Weights of a small transformer language model.
Training: a variant of SOAP for these matrices, 548M tokens.
Each number is 500 + 40 x the weight over the matrix's rms, rounded and kept within 0 to 999. Layers, rows and columns count from 0. Numbers have three digits each.

# up: layer 10 MLP up, 1024x256, rms 0.0493, rows 928-980, columns 0-127
# down: layer 10 MLP down (transposed), 1024x256, rms 0.0494, rows 928-979, columns 0-127
up928:531501518479459444510546499460549504547483492519551480443535469425462485467554509457400444439468467535502529457567519537430455535536475536554550539454456465530491547457478471512458512478500537549522494453484480515553509527534455501474521493478518508415566425496569506468519481453540510496472577482506525522537544512494538490509478431488505533479514478522495464460491512459424550497504
down928:455545539537512465434415492453539496423497600494433511509565565471557562475552465477576378506531497501513422502497483481506459431471509503476458531502509548608503534453512461449542417459471552412457468503465520531518503463527438522529416480448496535489474484469493559489454517466579463425479467581502427449551501511492416444538520541465479522469481555514554531513566513498541531532537
up929:532496513577456479465477506495550570496481466469525506543488495506438581506527492512494471484552491481423544503506491545503480495481489451593595515507499503532535475484538464483485506537525458507470562533583560476498531478512536429434479534444458437549500514512559537503500518400470499521458501524456467509477501460442510473474472496541539548534469439484463519465517496535505535518465
down929:500569516507528539495506526488458515546477444536516521484519491546508448444486496538505516475525469507552462486481501456456516524508551496468411434488522541417472548553492549542469495583498491484495493435482475486533494508450519564540482451455528555464553548489448488490506462573520573541523487472449489505536572535546488516479551503482422443506543539464530497546433494463415418463513
up930:469486505542525514489475509484520489426441420457520524518548480524477492568476457509499551582519560491502499545465518478508520530524502420478527532497491474493510454503527503509510457548524473509551454437500481498503473523473508479457523571464493524502495502462479467517474475575480465500564536522522488450561528532447539486435508534480537477524525527564527527498505505421516485470503
down930:514524494511441514524502499492525493514561508532518502520502515486492449509502630501491454442508450551517504518487518452492505488497500523528488504488556527508457531520484487513532486533491544482473524517488484444495449444500484531523541465532518560531479528479464583481527499483480526520478478481482510548493458499488432529486520453522468525501503512403419397496458513502522544520473
up931:471528496548502464419449486446508468481523465435533438503446519454457519456414530542498460471535526584466495525463522510504548403412462480479539549575495457573489475538466487540495474507496574474476487537500526602518478517483514523518512463481470486439456551527488504486481564467498393470493540513525479548496516503544478447505591533541515525524530577513531476505504461397514533559505
down931:496531505504489486520477473517453465462458460477481452433490450482521569550510498526517542430492476483510513444566495537511476457471582424487474553505538463488450515443489438474520549540487500509542549462443430567543542552485376452528527407443514514531566561493474448498419488516414449565454456476518422494531552500574477406530507547476541593535454544463539488516445497504416450477445
up932:466496571522510501525334454538457415493509471472494523492514487485522485533527574489488561543527439544484536562409484509542480426499506471481512580524467514552490462500542526444439515511489542548453501469536441522556491537365470536498551473538471437531516490483643426497528563537507480442558502521504478506577438506537524504501434463459501491539495463486561531537505561494460488594440
down932:467470508561535518500522470572525478466546501460446492483522517494532484498544451446460426510542538539471457513474479564430537440480464499575563557523507458566468523531485514540579449519412548501529514474561472503502553495440522522475477546493578525472512551493514473449531450574536519585430409423511508510442496511530413506679533524524434458547543528430577528543532456516508590517516
up933:514476468503506528505537535499569424502431473429472489502490491495581564440424487475563484536506537469483409488449523490596443525490471509511551562458551502571476547529509518482434503528518503513432486518530506467504537494554502509401456497538478510491534481501517514479496565550512502508541523538502461491516518474502457470529537485500528530477444521495447500481505558479531503515506
down933:524480553441489451484555427506474513528474535516536520452460543528393575506436490502459463489532473528519531475449502472441518466399528499491500489476518450481510470498499504522489505583497516494520538575566534460451512472511490463536518541492469572467486567490493571463498440491515559513564518530545501522533459569534478463504479524498462488531543479391468545440400494494487566502518
up934:550504495462549469411503515533441443449530542472518450504472449436509530444503547527536445505492532490514432492481440481608451476506501498496528467537461501495443496539547501503418553539467470490471539454526531440496468493540510522580515479494536521533494482509519461462540520513470458497570502504490447491534514454483532486527557533517589502451452576514510513507580475478556487483468
down934:517481549562508505552580512466565549533519478533493533530504548538517510553522478501486515515500536536495509529540473513457532525507510499510496478482461516517485521435440510553547491489466511530504482535495462518537517519484452448456523508486501507546487479454487511521490506478505546438451552506512557483501509505538494463486467512479439548560488404534475547501502492502448518522532
up935:496490502516515426479516486524478467496468519525503577584585513516597489451478602415485442510525500503502508447493499434474496465488549495494452487484449517498518473559398427532466507439516502468438465435498527424521488514532601498483572513514458428484505558456458483520540470548560468462520531475509514503564603510536504478388452464562516465474449473471560485514518558511505542486539
down935:544524439445464552498481464535508478458511454472502382482508460514456447574558538472547517443513510501507467587458482522523509509522510491483561591519508515492436488479564497515553466487465531519507526570484528508523563457422522486521467456532506523483540457512460466476556549431461567458553404500605511480463416484516466520498540522483487539510539510548489513541460537502544513464476
up936:514524489499495497473508475558460475458489523465501528457464442456372514544535520496482517527478503542484514561521546503459470450484466474497523489540482467480504513555489461541493522498550504564446463477540515486511403454530540509463497533510453561594589490474546456497446497473450555457440484509544487490473443485526536472520464552565433495487559519528458518540568491437545518546499
down936:533510425467514425483470501455544539496562470475434485481533549498509499498533501552491483472512550460538457415490458471505488476530488504500488482473466495531547489468476560435507528538508478424486493477434486511440547543498548494504507472500534489520499504546492496489568427489549453500576531508523599471534541505428488558439507451484547502529522487528505436461462513560536533551484
up937:503480497571461492477515478500460464455570499511421505512473473497478483495431491542519536510470518499508545497406566504436494600521529471501587483522505486485426517554473477456529530512508507569526566516465478454505469495525513462526441536455532560462557453518533496529497497574469490558441546456460519530463389531517534522580472509458487483525525601490435501547435486475476516507504
down937:521542507441590528537521543514488464461482512502440533504549418434476481562463488549494470535533448464526501483558463492487469523520474468502466481492432478502446449419424539564556487478457480431527566443523581532589551443523439453500453511453507497589489495513453510475464499438517489412526523539530570560434455510466523555562529513476537539583495562558516517523528513470531511509436
up938:509521555490500487478489458512475528492466473488544512536537482525527531546440487446496438453524500544550428501500533529567552485392463511505551567427503447545550473470526436516496419506453399415453498541472513529524541510487426497499488465438590500428560522485533548462463482573506488513506469477509426536526485424455447579502514478560498465475441495473540517566472506468537542453554
down938:449492471425471540518528492453534542493481472490502446411542541403486530521493452505463445490576452511472445535428478568475529567522544535460526538572477513509490525467530536538496514462472473501519484579468530422572513494494542528476571503486460526453436503499473536600477479526502534485512450546483422456484512470508536486505549528419557468532425458546439529478505484560489476458476
up939:446534475497514497494552509492472481535485563497472476517498543454493521489497537480559518457482459457566399588555508482448450555488547509537543505521527537458549442427518511508541497476519519563537476447496502487535483543494471498467598493433466475481534431519514566552480475517510523546477514498464516395497437571614461493513494488491472534470451481502486530510525531465521506476490
down939:477487457519510504513484457522503536497508428512539450536493458436483549527484439525465537486482524493494532498501503444524492421465539533519542478534581520522509530530465500495517482523540502485488533519437542561469511434506477461463486518525483492541502506406514506502509570518466477442508519541525490469477578459543484505535485491543499492522566449491525519533450551423476509453518
up940:466512552499510458543425425453521393515580504560471557527563472414556442517499537505454537440519541599456477524543510507543483536505580477538532509486546499497575511480539490550512426495485442436510548511493491488520487501472461555425498460523467515472571478509543498579513490497479489551459489510442529520480508522471483486511471473502533495514552530535502424513537558466437529564478
down940:490451444472500486530407482606513483436479497558460472494496524508533475523484507546605517561466446513412458504533544457504453564571473425492539473443495472559441521498571479452443520503515424542410528474511452491510465442462537512492551410496581533475563512442510423553515458481470480515481526584514476455527486556556485489498478502457591512516511530508516421490579490508430481542451
up941:464479472528521395432523546558553462497389480440542589462512524491451506620572496446507543531573510481530424481485485500478543522580560469496514525467445388516464353530505500597526490484456487438488533571510503460492476454424552399473487489523429538524531541487512461520558537499501533467466530561434387554519431552529527497426488512514457480538492466539524523521516479428466606458442
down941:580466457531495488552464477496548528502535573486474506489437506529462503421526421422451422485450490495489505513489477452602458552481445485455534415436480496553466497437514483545474543512433520473492481505591424528482502534467520563468488444499483452387478442568559456512459517475536387502504537562574524536496517491512494528508521503540521518503591535468499457495483590583449596491475
up942:496470558439489531487544535468506497512433499539547484521572440480437476475463524487504503472518434479468467454491556479538545542428455533495510512519480439476506512474523590432497515466492487524598477495478448525473507482468482464493546487529562511511464519465477460509548550516571448448549504529473505554477474554556456511477501506548499498516439439500511546459567525420529473472492
down942:450489459478495519547457552527519471553484542463495479529492438478572520492489530513493425495469559481466489459544451494474534481512479518537477507475512465546499467488481483513552525485482534533427489484534537471470469492465522521468407477491475449550455495482543492511393517548411505465505471487455550485473561541505460538535626523462455564467517529517516431515457457529511515517495
up943:522458468491516452476578482467570499524478477515533488533533464443563509521533534472504525496575468521490459527550475528452535535493536460477519476492487455490415538537490531447489458505442510477523453512499573513460503550481455477467484455553508417516504536459462486515494472503492492468528528498439511470439538478499456493500487520475546477519543550590556555500487464484453563573502
down943:491490419514492475510541524551458541501545546437492538490458530594468537475464482510512524530434570488532488523488510474492477424497466551454507495538547452500531456487519543548480567513586474481421511529481479569503551474484538507535517517463524549487433470509501535469502472523513529457542539488495591545530457549533491547504522428469545518478526477432512519456526538523495523424568
up944:468475462497472515542423444500470513491484524472520467546482460425571444526510499532532533527499532410491536451472532443445499512456472508543512521511559522471436516505452411521557474527525499523506427547490424523529472524458474469426425499531525574509531490514553580484555550526589476522463478547494463523465470510556500474542549469536430440496422400478546508541416560523517502518493
down944:532540472518462501529472491451527461420493545513488551526537534527465594491499517490568486469436452517511454481495489523488463462567544443499493509494467496453498530525525463502507430482525496499489537499392531501506459547477500514589521545461509499516425507473453471506545495504502476497575512460519533528480577447486525509390480527495572514481549527579430543545603515512534589517449
up945:529430497564516472466487502501429489530511541470503455478518589441515499548493495492418522500446530518488460481424541527472450536473508550541482463537511446486497463480497591522461474562438503529488521536472522531538485463514485562486551559494518486480487542480460491519500505451503476450543470492474495531463512529506479491569469542462433541522509426504496563485496458471532511462514
down945:533520529445522533536421490510449522517514557535440591517473503489483516469516505552550488545486530392503483504522505489475470517534538417545410538465507528474535556443530537548533458499501456477410489426438502542503529538543497454560496466514527462486477493526508485473485511495437485511500524531505559455490559391521510388553518491505551498463491486466491479507426543549457509534475
up946:497536410495511514441429535490512512500533486493522549489516448437452531513470535512489535500464527590457493517515500498488491474526512491465480547482515505562486541502488434501561482528551488492512470514478523513455422540448478523441496469560463528537503466526445585468520549494579510495476484422532532530455485501502434486563505524462526455498488515556481438416468410458494500525435
down946:491423455534446472524496491458460494515551540494517451486505508517575521540503453469522541498481461535584473480495530499570531521498516553484531503538498464400507458516509503519495471501487521570518543478496503493518566513527559461528541528502479523429492522462540501501503525546411435527507480561510528552548535450514482516480516491513506543500468465512511544548583589469486447447521
up947:578419503541462476495487511481467478478486464507487521492509471497497515444480515548392466481557494522505464542455459488513450513531528494456514459490583574495556521494423536463500615516443548503483548534489496498506476567539473516564579508518528485519532568531452553506490522539435554457488552474510475433454459372533468503516496542480486482532552552537497409500472463491486466506481
down947:473530543518515468538529563558564491553478531479485468487539555503531543496484493517579533523478528467502499495555522545523497496490491469543497543457437535424455474469503512599523450452460495590531456451515488514518586503528531523459497501562520454508483408433512504526518419497514508467512512491492552515528497569449596490477506529509510462457490502461541551558549509517455544561410
up948:474484519509525558422476506576506489514440489517511521503449555440450504499492453402478541543449498553482530490427465515517495446519471536524500510536476432584462495519453486472483567485560577529496532551486527468521559528460522517530435481468484461454542500487423461600464479473477524530396444507448435526540502511483483532517529523547589558512490483467511489501553442500480502543527
down948:463479536505499506554541509430538537483536477478484458470462564503465573456529494553482514451436518434529485499525539477456529539495515499568581494490482485442564549478463516480493487488446481614463518434566496560456457441486545478464548575483498555526422487512508495528501524432523478497535567482480573552522556569496477540530433508402529514481525520470480548441501580511482461458499
up949:539515512491567575479509532553579543531459558481475543478538447514465466476502522498533506500526576497567407589502512553458543569536533440514554556505428425471393478496497454526526531509525524459466411478554537511468534466436471557506532502492445489493497497425486537504535507544500476468457491567439451529486459518539569436486571468532543513530428434451480499486487544475528517554488
down949:496543482530496351506441494446454453451501430467495421494443563506426472490512513537447429492493537490567473451424485617435476447504496455431396467542552441538465502477456474502494534519464514490559527511445524461536517513488539487432566457525525418470540455513559456462524539455475575505546481472484517542529580561517451494538526500482523476511551530440419458537505469538512512424392
up950:492484501535514594466505510501516561451396462472522475480479473411466415513479590442508530470470405534501423536504550507502470477490539523545452454548473459589472481508536506455473489537501533539488422491481450544449387517524505484513477439579421479488545587501557506430518490569491570448463514550514497489556458566520509541575475455469497529465566515461597496497466511460530522516427
down950:466525495556547516544475519459517465472460504447449472478449480500525543490482519554524498551515545450580554517454467520507516437510497526477555534397526497405482490506533487455467519499513475467506532552504518540542609528500449477476448526517565463480513439549534488582468471546530489497612484478511465441506518421503478428506490486530512489487469401540434525476506410482577501514516
up951:468507551599451517573405506401494490512497519497506520536470458567507512521476446500513520538457452557483466592484494481521491497409471472487469458501434505546433512526488498432392611431558405519501522506517501491509497494545516576466538498533509484488499452534476511461486505550511513493561452529556456457419417560547496527460413546561469520419518364531479503510483549507485459499510
down951:528567440502526488483490463506447492454452505492526449457479507517462512497596534482514532452526556485518526448566447482496483476494515459534485412493482515447460511473517511520519453611441565499527527529489533558455529543453429430553465546467570468524551478592511527518507500517467538509542509450524519428525491482423415540504516491478537542560509456470528476533512518473476479507492
up952:567544505526549491512517498511464436511501442516506420491571466518509532490543555525484486466548514480578496521567513525526529510508487548477558486520511524512495510463481453500592474501486468511463461483485503547530507531510446522449542448545597454486538526523469515524505493531448499510545517450515465475461562516481470470496492419526405538571501531510486528515454447524487462470453
down952:467429478525489486516588490529500548523531560474448492470516484532498564552567490452495498448483531491519514523525497544541467477483541533496483499498563421473441592506496554471400492628465514450540538481492475508512529527428498450536459540528468481449472572495501503482495465453413449548545497515550537471536495424507493561465585512518585510497541479535467560504403509507524483506513
up953:549475550513428488528524488494485470553528524546475531472482509539477462523512512489505476505410413484506517556558548560552473571490552482460498558481559478542418493466551573487544461535554438568503502476588433471565496541521546532428508495542472517423526464404549563503524515502513457495495517548518508501527474519522573442508455438485485522554554534480495495465571495492538548473501
down953:516491411505489548484496508477540466541606494514536501457528558485462524475415502533534422542519508467521482477534502450542529502480473505488447510485465489436500502454451621567508543482459471582502546478455538534408476512540553549477508566564494596450500546473554493564555505545514508561528443490485538579508523561463475492518433560478538506529491519515531443462542527520554465509514
up954:490454461503551545513497542505492502463509454425506524535554564489478484517476449445498415458518501537583464495529485519520447497451556496481496428569518487495541595574524570500491527466474558499511498551550469517543540523489514521502506497497510489457482519438553484498480521508526541525498440493475455428446524499548445488526563540431531503546517550480492506508501502425479541376559
down954:530490581466503476513513490554509542562447429427485487472482561551448545456495508435515570524471468428488528472551553452493516521486598525488474547529505445464477454479502515485471564517544429468381451506480493470502488492488483531490558464501543543479476449445500522539494474542520511547471459421455519477428459474453530496470447412485493480484555487550523523535449518453531539553494
up955:546534524508527550488536466455534473545443546491508500439493488475458503431503457509483523505522535511433517515572547396585514490505498464449553529518508493556513448445489530464491496577501478514550535422507469438486507437504485480485457445514501501539473511561454466474443504534506488430456518505439465525505513547540564533479558499445478472515587541476508528487455516567473507491495
down955:524552442491470492493530551540565434491505520486513538490559454464459490524529577524574563485564503588578504547407548534484512475502524521473520487497502490435516553474481535502519453498487588437524534519476463439498514459505560490499504468548421460545543559449462540539511523513497592439520573484577495556531511476564514470534553537583489531571518437465554510534483518478423463473515
up956:481518465500448528502551444492553517575459509520474512493464477503529545543518501451478486450441448520486532549471458458530523520566469524444562531561535514462449522541515466463468494512472486529538524530486516494483401510504548528514467430500548409495527481482530530541507511411526401502477430514444525508499548444552507473485499468464468513433491530512518575461465478478543548536511
down956:509501484461503442566546481594513411514462429494465536461580443475498435579523554520448522529478503513481466461463487491460527496494537574470496504441544453468468508500433445505522501477491502474488486520516427442493491471459524519507461490496499474434539504534451455464538464507498493424512522516531466503525436508473534525479504509498419510556462478488474476483486493501429580515509
up957:613412486509463481583519462439466496508460468520471464538472517469567516411504556492495478454572506545539504523506507452530523514410451476386528447432513510541468526465464560547468530547467510519551430482556493472548574490538476498464529504532499522469547444536501497549540553418501476591483504487498475546489512540490545545467558508393511584575525491469521510564471494496539465447526
down957:483431467482470508520479469434493520492442468461486557481450534476361528545512499501488422488534457398480457432511567491513424441508466518516506516530472490561489479500504443495618486522490438462494536544417563464554547549511511531494508539477511478488483565409506496477545490574556473520493495461462448495535519508579513483509502462525548459457565551465517483453414509484470458456608
up958:507549461485477502575432452508602532548561509518506508546565480530512551535521492494494531459515472483532479543521533547520497506475489528459523514438540447480482467468401436481536545511518490514499521507503467526474563549524497515508492506483506515442507520522475534441494577505476531554450534569464527576493528555491473408506524583441426511480528516548487543419421537468510518495495
down958:510503453632517448480558512483462455502547547509450471499457508502502458478525524518511498521499532496488533512540541443481479533513473564519488470578476546500506485406568476487485492519540499536544481555537460485501460483445471474565435520501425490597502434559533411470489569449548440479474527434498470534461556528503526507490472529419518478442407549547505546590459529525454536472518
up959:584550602534504505453466506405525496492509459470454479502438444452539492539545478498574471423464514474564427477507477501508466528542517529458513504559534462539492520483585577484532454549514495443511516440544475505521507526455518440486495473453414562494527488493481421473549513529543529493451551456437551496524442455532482479574454448486443453633527568493499503530530504510472522517468
down959:488490493491468516484515476527452520524568519535473520426545493486490485542468505538529479556500516487513511424590456429538549531504511520475452447358449512493529512540500532489500487488536442521441612555484481430527593473452548535486535457458389464458464509499459464542463526485435536519500526493514512502464531519461448501545506549505518485524454456495550523500506606515530578535467
up960:510588492540520583452526507548532464510468516419554446480480511504527543507467474523485499440547539503543549547464557522547451547592512462541508543493509454475501464498534553526456517496583526514500468552484547409455463571462476594379518468568455484529533365507533515520485391538550505400509435494434531535480478469534544581482443531470499490450447491472514541462576491452531475497508
down960:400463490498550530474463506526488504491513499492504494532470483553483480550515490488593517536535493483490443508529424488455448535531530460556535444502567516514562482475506522532521451528539527546541496488466513512543530508508518442464475505456439501501507464545519544441517473483481512520398504497537399473581439452473439459446498499495532474515594504461525520528564513539592481510543
up961:480443538477468460573447551555550462511413549565394447471513479528457483477521544595566536457339463485511492494492559475566518527558470554432520468543490527451413540426526489472531494449475502437486550485444532524513567556510454549490534490480523487502532483509521514523518492500465537450493552482457536466525518474454532553530472483538424490476554495487526458530513401460503567548449
down961:522414520514498495540531561495455503566576503440454519449591516461580502448501474468468485558437532516556523461476540586491506461434508484547524495500558506462488489488519433479523472533469508545493467531507470596551478531565460505492514559529469489381515446503490499531549491527518535536446481459540510535456457566505527539518466489482515510415479417524498487547439462498437508474542
up962:493493558450521480484397568478549403513492478527561446495496490532398542524493472557440427477465565519514501497490497443555505590467491484522512421587443402491494530475463461490537452527500489557462526503445566510517504539484540473514535504483545545499512532477502520455428501526548493477574502488525435492464475499510453524501494436516438491515510518473522529496479506469547477539512
down962:462572506462542512502446572488537501468502490430457461495521512535534454520486480521560513518486509451485521496458564563508475499510455462546520568466532572560481494533454482438491508485518489497479507502473511563534478512486535493500477540510509547505517527511506518577551496508495476482500448504481486519512536411496519503551490581466471513526569529558576516537491521555553576526512
up963:490480521507446491481479517511473492384544517529493531462490569426516528482469472486481569450478458466438423505491582492502533505574473576517506406416496455484520466464557506507516433501547481450532422492453448497522589524469471564472511441468444536516464491460437477529431545461477490585480521445541508500508515486496550477508532596481481504502526496544467581494485456524434541491571
down963:456498513526441510522490589527551505486350488533486470571454510555484508479553540512507471533490561499454519416475473479477476458532509521477508517505494510503503516480415510545457489588534510500458497534488545517526516493414536493455501586535557504474412555489537521490481472442461515471440503515355491494473534551498440543537533569540562520541480408545504507507543534462576514510524
up964:482513503486514527540551502426510528409678539520538428517491466444488539461421474474470480470471559574454545403555562476510452490466559487446489462538514460559453581447465431424447481522539544519480589458563526497531509551470549495489535420510501663484499489508440423487496491475540487531496575446523486517457486463502502593481525390537515532520524486549452477543470409562507496485451
down964:563465446518507484520461545529490524488449527474465501558478487456534516576464531531550475562474556537504432516440445494469494488585451491516575511424470480525469512539542532541531489488523503489484445543445470500493560552405518493496542499523540381488535450454519533534526552460549505538575454517515560452455505595543542405512514537491544493560516497544523550529561473524501475550481
up965:541518590539488496529482511504423550543509520432497498541497472519525558455530560521446459439570504480486504498545384424563541452482573477501548468490407542466524507533464526442519468510543534493457563471485511501510536525534517488493572444566554556525538474447476455573541531567496475501514523480490531568494538483503579562428476486582534556480460528444522476503485439469496411441501
down965:508487469488449456523494494522523528499470555377533490480527562469525493541529538485486473528428506543493531508478510534523483554509514565451489497455512481494461464522446478565513497490450394502491475491502463491489428505572509492533477508390448485431496510509492558512524541536550514555503499479596493461577515507451448386445483494478527540521565526438568571513450493541564547561480
up966:416507525596555447473482513483480600471465487595538531506476505518470554490428535521499518446526493574592483485486528533479541536510532450510611506565487543471547512456457527478478517526470430490476445546501476504483516510514420481484460540519546463462472536501495462478524450505533546610510466486546488483454571448410469518529457440566419510456479506571487485445443548480509528461469
down966:523506455522529511515532492477565504538499540539512535500565381480521515508524522545465459495478492517506510484488556496506512533501542585492433453473456479501513470561552480488465454496499463508488450455507532488454480541511500501525476528522464528502539509489451527520539465507437495495488461520506435524580442528532518498472513527545549534544524497512518563420540554548486508506493
up967:542520482567455485469488477446512486503485461490522487418514465454501450430511492587489455442432477443518447506498494540497569475494517488479462512485486493503542418436450484451421520459511494515524565527501503496470479439541482431528501501413490525510518559539475523580559518519500510524485542495483546505457520508493541567516480549546503551447468531520471554506543475496548509494539
down967:464498466500424485557448502519515530577480491526402483508493503457548451534523485477527511445516498516415514502493458441506477547477475542477544466476526560535430483525435454503528524554546554568469425575459488494627539496544491476483524479534491477484512532435513474456479495483562484544507480528465482519489501500570461553509458507477547607582507444426519470502493496533491428460448
up968:429565504479475457393467570481495478541496511561450455499538487468519536440472519586493517468488512535527494488444504544442499622485469552505578463520488474475532563560543459417471480566527429549458493551488504519467543527419539516507512444434557517533508489374504494487509506506554456482448520477606547567522553442501519472540468512575489555469493555503526454520508406632473500531495
down968:508558530512486459509474498595470455507493495463541463492527504430456503558517439454548550471471566509456489486544512462496492491526482527487541519569505452480471465502566504497488500459432533491533562476533402465488460476512477570530570440480564532515546449453546489466535383496469530574531499447555478531530480505460510526513548511548491488404478508549538477490552556528471485547598
up969:429507500471496505412463451462460502471467495444535509523471482561528522509534475525515471462508506553534522590464471512528518520514538417503523551476545484466491466438515508444491562463551485485542483518562506467478505544474482438427573536489582471530464589501497497483546542501434520492536412489459605545452516470557430456402493496534510577498574539505476569516382514494590590465583
down969:469469513480444448445476523493489565470521546534450517543459416412435556501523543519531497445477458500509534491493484516535494482525542541492472503449460505420518523512432517525541569497458519489467499511529472503442484475456512474514460461541524505494516453528485437533509492485479468475546563533491490500486479556453570459586405554532526466539518454539428432494466549493493529492428
up970:480556525525518499506566564530447483531536486503471470473591619468555503457446448513556526515513532484529539467470530493489536496512457566523575488540500496517405477533532461526519445472498505531483447527505537424502502541495506534555506494488490464460477547495507514446480519433472492498518399463505459539514514466485528494533545509495500527517411550571489509478473507488574583438468
down970:496464511496522458493493449420485509452520482546503490447459518523472464484470483480474460496534464560537495490555499544535503546474586470531422471448489494491505515487540461479535459538545436518464530443423428520477468543438507435463428457511477490439438483563596523518411570480587426576527560505514557513517497490525508464522423510470487514463540520427514487495528496450428456544466
up971:517560459499461475480481492535532477492457405532524502566474552455567519479538475500500476524562533469469425479487556531471454526518462481502474437465448475467510443491415551472573450559502475433514470519575383538438556424494503498529492620444559510461472480437554538529530503547459527470485508470544475602510603582541451622509538495530454490469490506485436462473510466459540478579501
down971:489443482463522481500445438474454505486585541453546494473589525611512505481450517480511567570461479433505512450507523559534432508513525538492514549488564482466475502540441527468469528467581541410483503446483490549468440536563451434440523528508479536472474469539503491454513553519477526457474460446464571485480515521510570529537528491520513460528497434481505525441541499520506533441550
up972:494469524539540467474500542523465568417481580535544494485470561494499465551516564472483440487543517513492488470463509504546468462493523516501504465467546504475519603572515510507479502494473522555486533479511423542552466455490507473523555595481403510509495520510510510541463582501508517500495483529499519499502535484531527502448489504514457566485506455482427540493517459477495502498561
down972:515608523478479475491474523505443517431526475498553539496474574514460583535482420469487513523487455428526506503544551503476588542501527536530520498468530534460446473518543456517490482589507580450510520461560475420486541475423565430478518482535528553463467536528583555470505481446492503506488504579543422512510506431467480521475477522536502466507505594517472474531573488532357511504495
up973:496536498500530510474517489503485536522534489502436507450491505502491558488514472601439507556497543470550482499463486444456502456467529508533437537599438564451418484503522441480559476572504448452547485524470474461510482425499522555515482445481512524501545465489534560526496514422529383457505539516530526575453480443468524581485476478566528569461515562486561519560533443457498479498440
down973:533445490476456491558446484455497462404455509498520456444526519480522558507525509443541481467498480539466489591555551558495515519469387487502532528430497412494576480515469555509383483506483511541458516595586533543518514511484461433527549528484458525508449459505570524457447493510485537525505493519458549466575528531556495464527532506452455478500533436513524471456509563547437532495469
up974:432503509490566529499541511541437497495520556484551518507560535424521492480433481425499508448529495423496519568504518517432478524565503446536470415382484523512534466509468453524576530476479495500518529522540534328539468548595520511442439435484512469597539505414576453451497567490481536510513528486470546504480444506623500524522579497480498517533477416575507468440519503489573562516429
down974:509466508501508534510521525542497484549508477546491524468572421474545566521484494488484576451536485487454537515543470597482547476503469462507486440512500544493432469484458483437423471523412548508507519449443481515441556556484472562500512546461531557512510475477515448426517418567493478459436586507530380481550486470491469503587508505547480505537499536503511533514500476527450476567475
up975:491489414470524519530464491514440485535560519449540489402471512457521535461490486456512452519540589447513527560509549359497516443512495524553469523459511517506485476518456513424502470474579562551570541489480453500482505537461472441460551506561508597529602513475476465506528490529446475431497552486495481550517438501481544468506419542488452531500486492421535518538526504459553505491446
down975:472508501522511512401469462467532447480465452506488558412412538497458521536463520484459535508523497491512484557532456513403479563539503540505529499436440478487553538488513474536467507475516544469470499467514527541479551460457558506521498472463478532486456422477477434532520478454518480494516491531506534541515525535519471496452499469461531476550492478510505558523451541520417410524533
up976:480510388499490419470517499559581588454475528498470404546544519491450480462528480498524391489481475472533524532512496519478596550587541475499567471556523466576525495478506474460458453514501524531487537471490473497512512496518511454503470531508503473449512555502538528488496517480546488569467509590511460509534499501529499439488505471495446471492544461526562495475517484482461483454502
down976:423512590433506505444514469547446541484524511502482485448431561457525520459480535484510556521502471456445474523554489502520463474502481516487501495571459544513525547490480451453397543454518553482507545538547504558506479462438478437464473520536550504494521572541429386524506413455487508500538509510478499544530467454590525511505512503427530532473486541419447472492512490463512480507509
up977:498574537461525551499502452529473419502480512484568488440448507555553552451445394520568549512477469584467460506516532513534497506518487495403467499494510473528464501486498545517535516519438451531490536479573520497566577486455544578486502412442565503480541488484465506542533512459569447519440468491494531573503500569475485502520542487551442500571480594521502565513578447471427517455449
down977:471449586493463406485554580549453485538557487436475502522504451518561476538475450487478468530457468510514491536474529494479510435470471464554479573414446476415571464497495506423505527485540482563511457519503459480518454520490447584427558477568547479459490400428539535443498477480511524447561531555478456485452507540599603528475526503484506590543463504483478471518524466468500474465505
up978:562528444531462448493529562523537466503435517497501462479470499487539431544437582472531478491488449490432492513416447491474468490514484550537457500553534520507438485376474534476466481457470432499546489458489555500515583517538493575472493553493531534455489490493431538487510563509532469504523450620588432531529420494468512551444400492471523555489532486521541508554546582444518472499435
down978:439505516524463565528533491502563527578560436461490591592449476521491582523557515458553512531546520460547491465524460565555540468435461511421523502490529500454581434467512463474546553531464416538479499439513539549533517437478487531532482486521486521452444507568517577436529489482462491450488513463475495460434568518529473491516502466539509529471516474522446534494513469510551504571545
up979:501524480474525484552506526539499549494515459523506485477509423462508495513538537430450477493525472563492520541466462517567451547494606522491546456504529504513497496491488483518618424524566414541440521492520439482501486474510551539505451454518518447547563471503473562484435475517470498466518447466485537464516444461581431534472489486473489506496528547576490509484485453584507545485444
down979:549497439539516537460506437483476448456594491483464478481489500489547576558422449506510600500540433532507524489520507469523510518531566442514497487543550447515491524536522477490487544541471586445526478517480520441523527507541479454473515491492517473427528573494467486537488551530538432438468492549512431516486501514517455493514475537485559542493488465410518526580523557442539539496487
up980:463499604508486525500469559498558516482515446511477499551520517503548572453493501509494530487462485474508405487487558539523544507548432530575506492567461543534549532474538561514510469464533495515491474526569479457457483511494395434437508440510490494549527523460536522509512463498472539508512535546553440493481465490539435518478501513491446547394529504480486475538536462489444443524552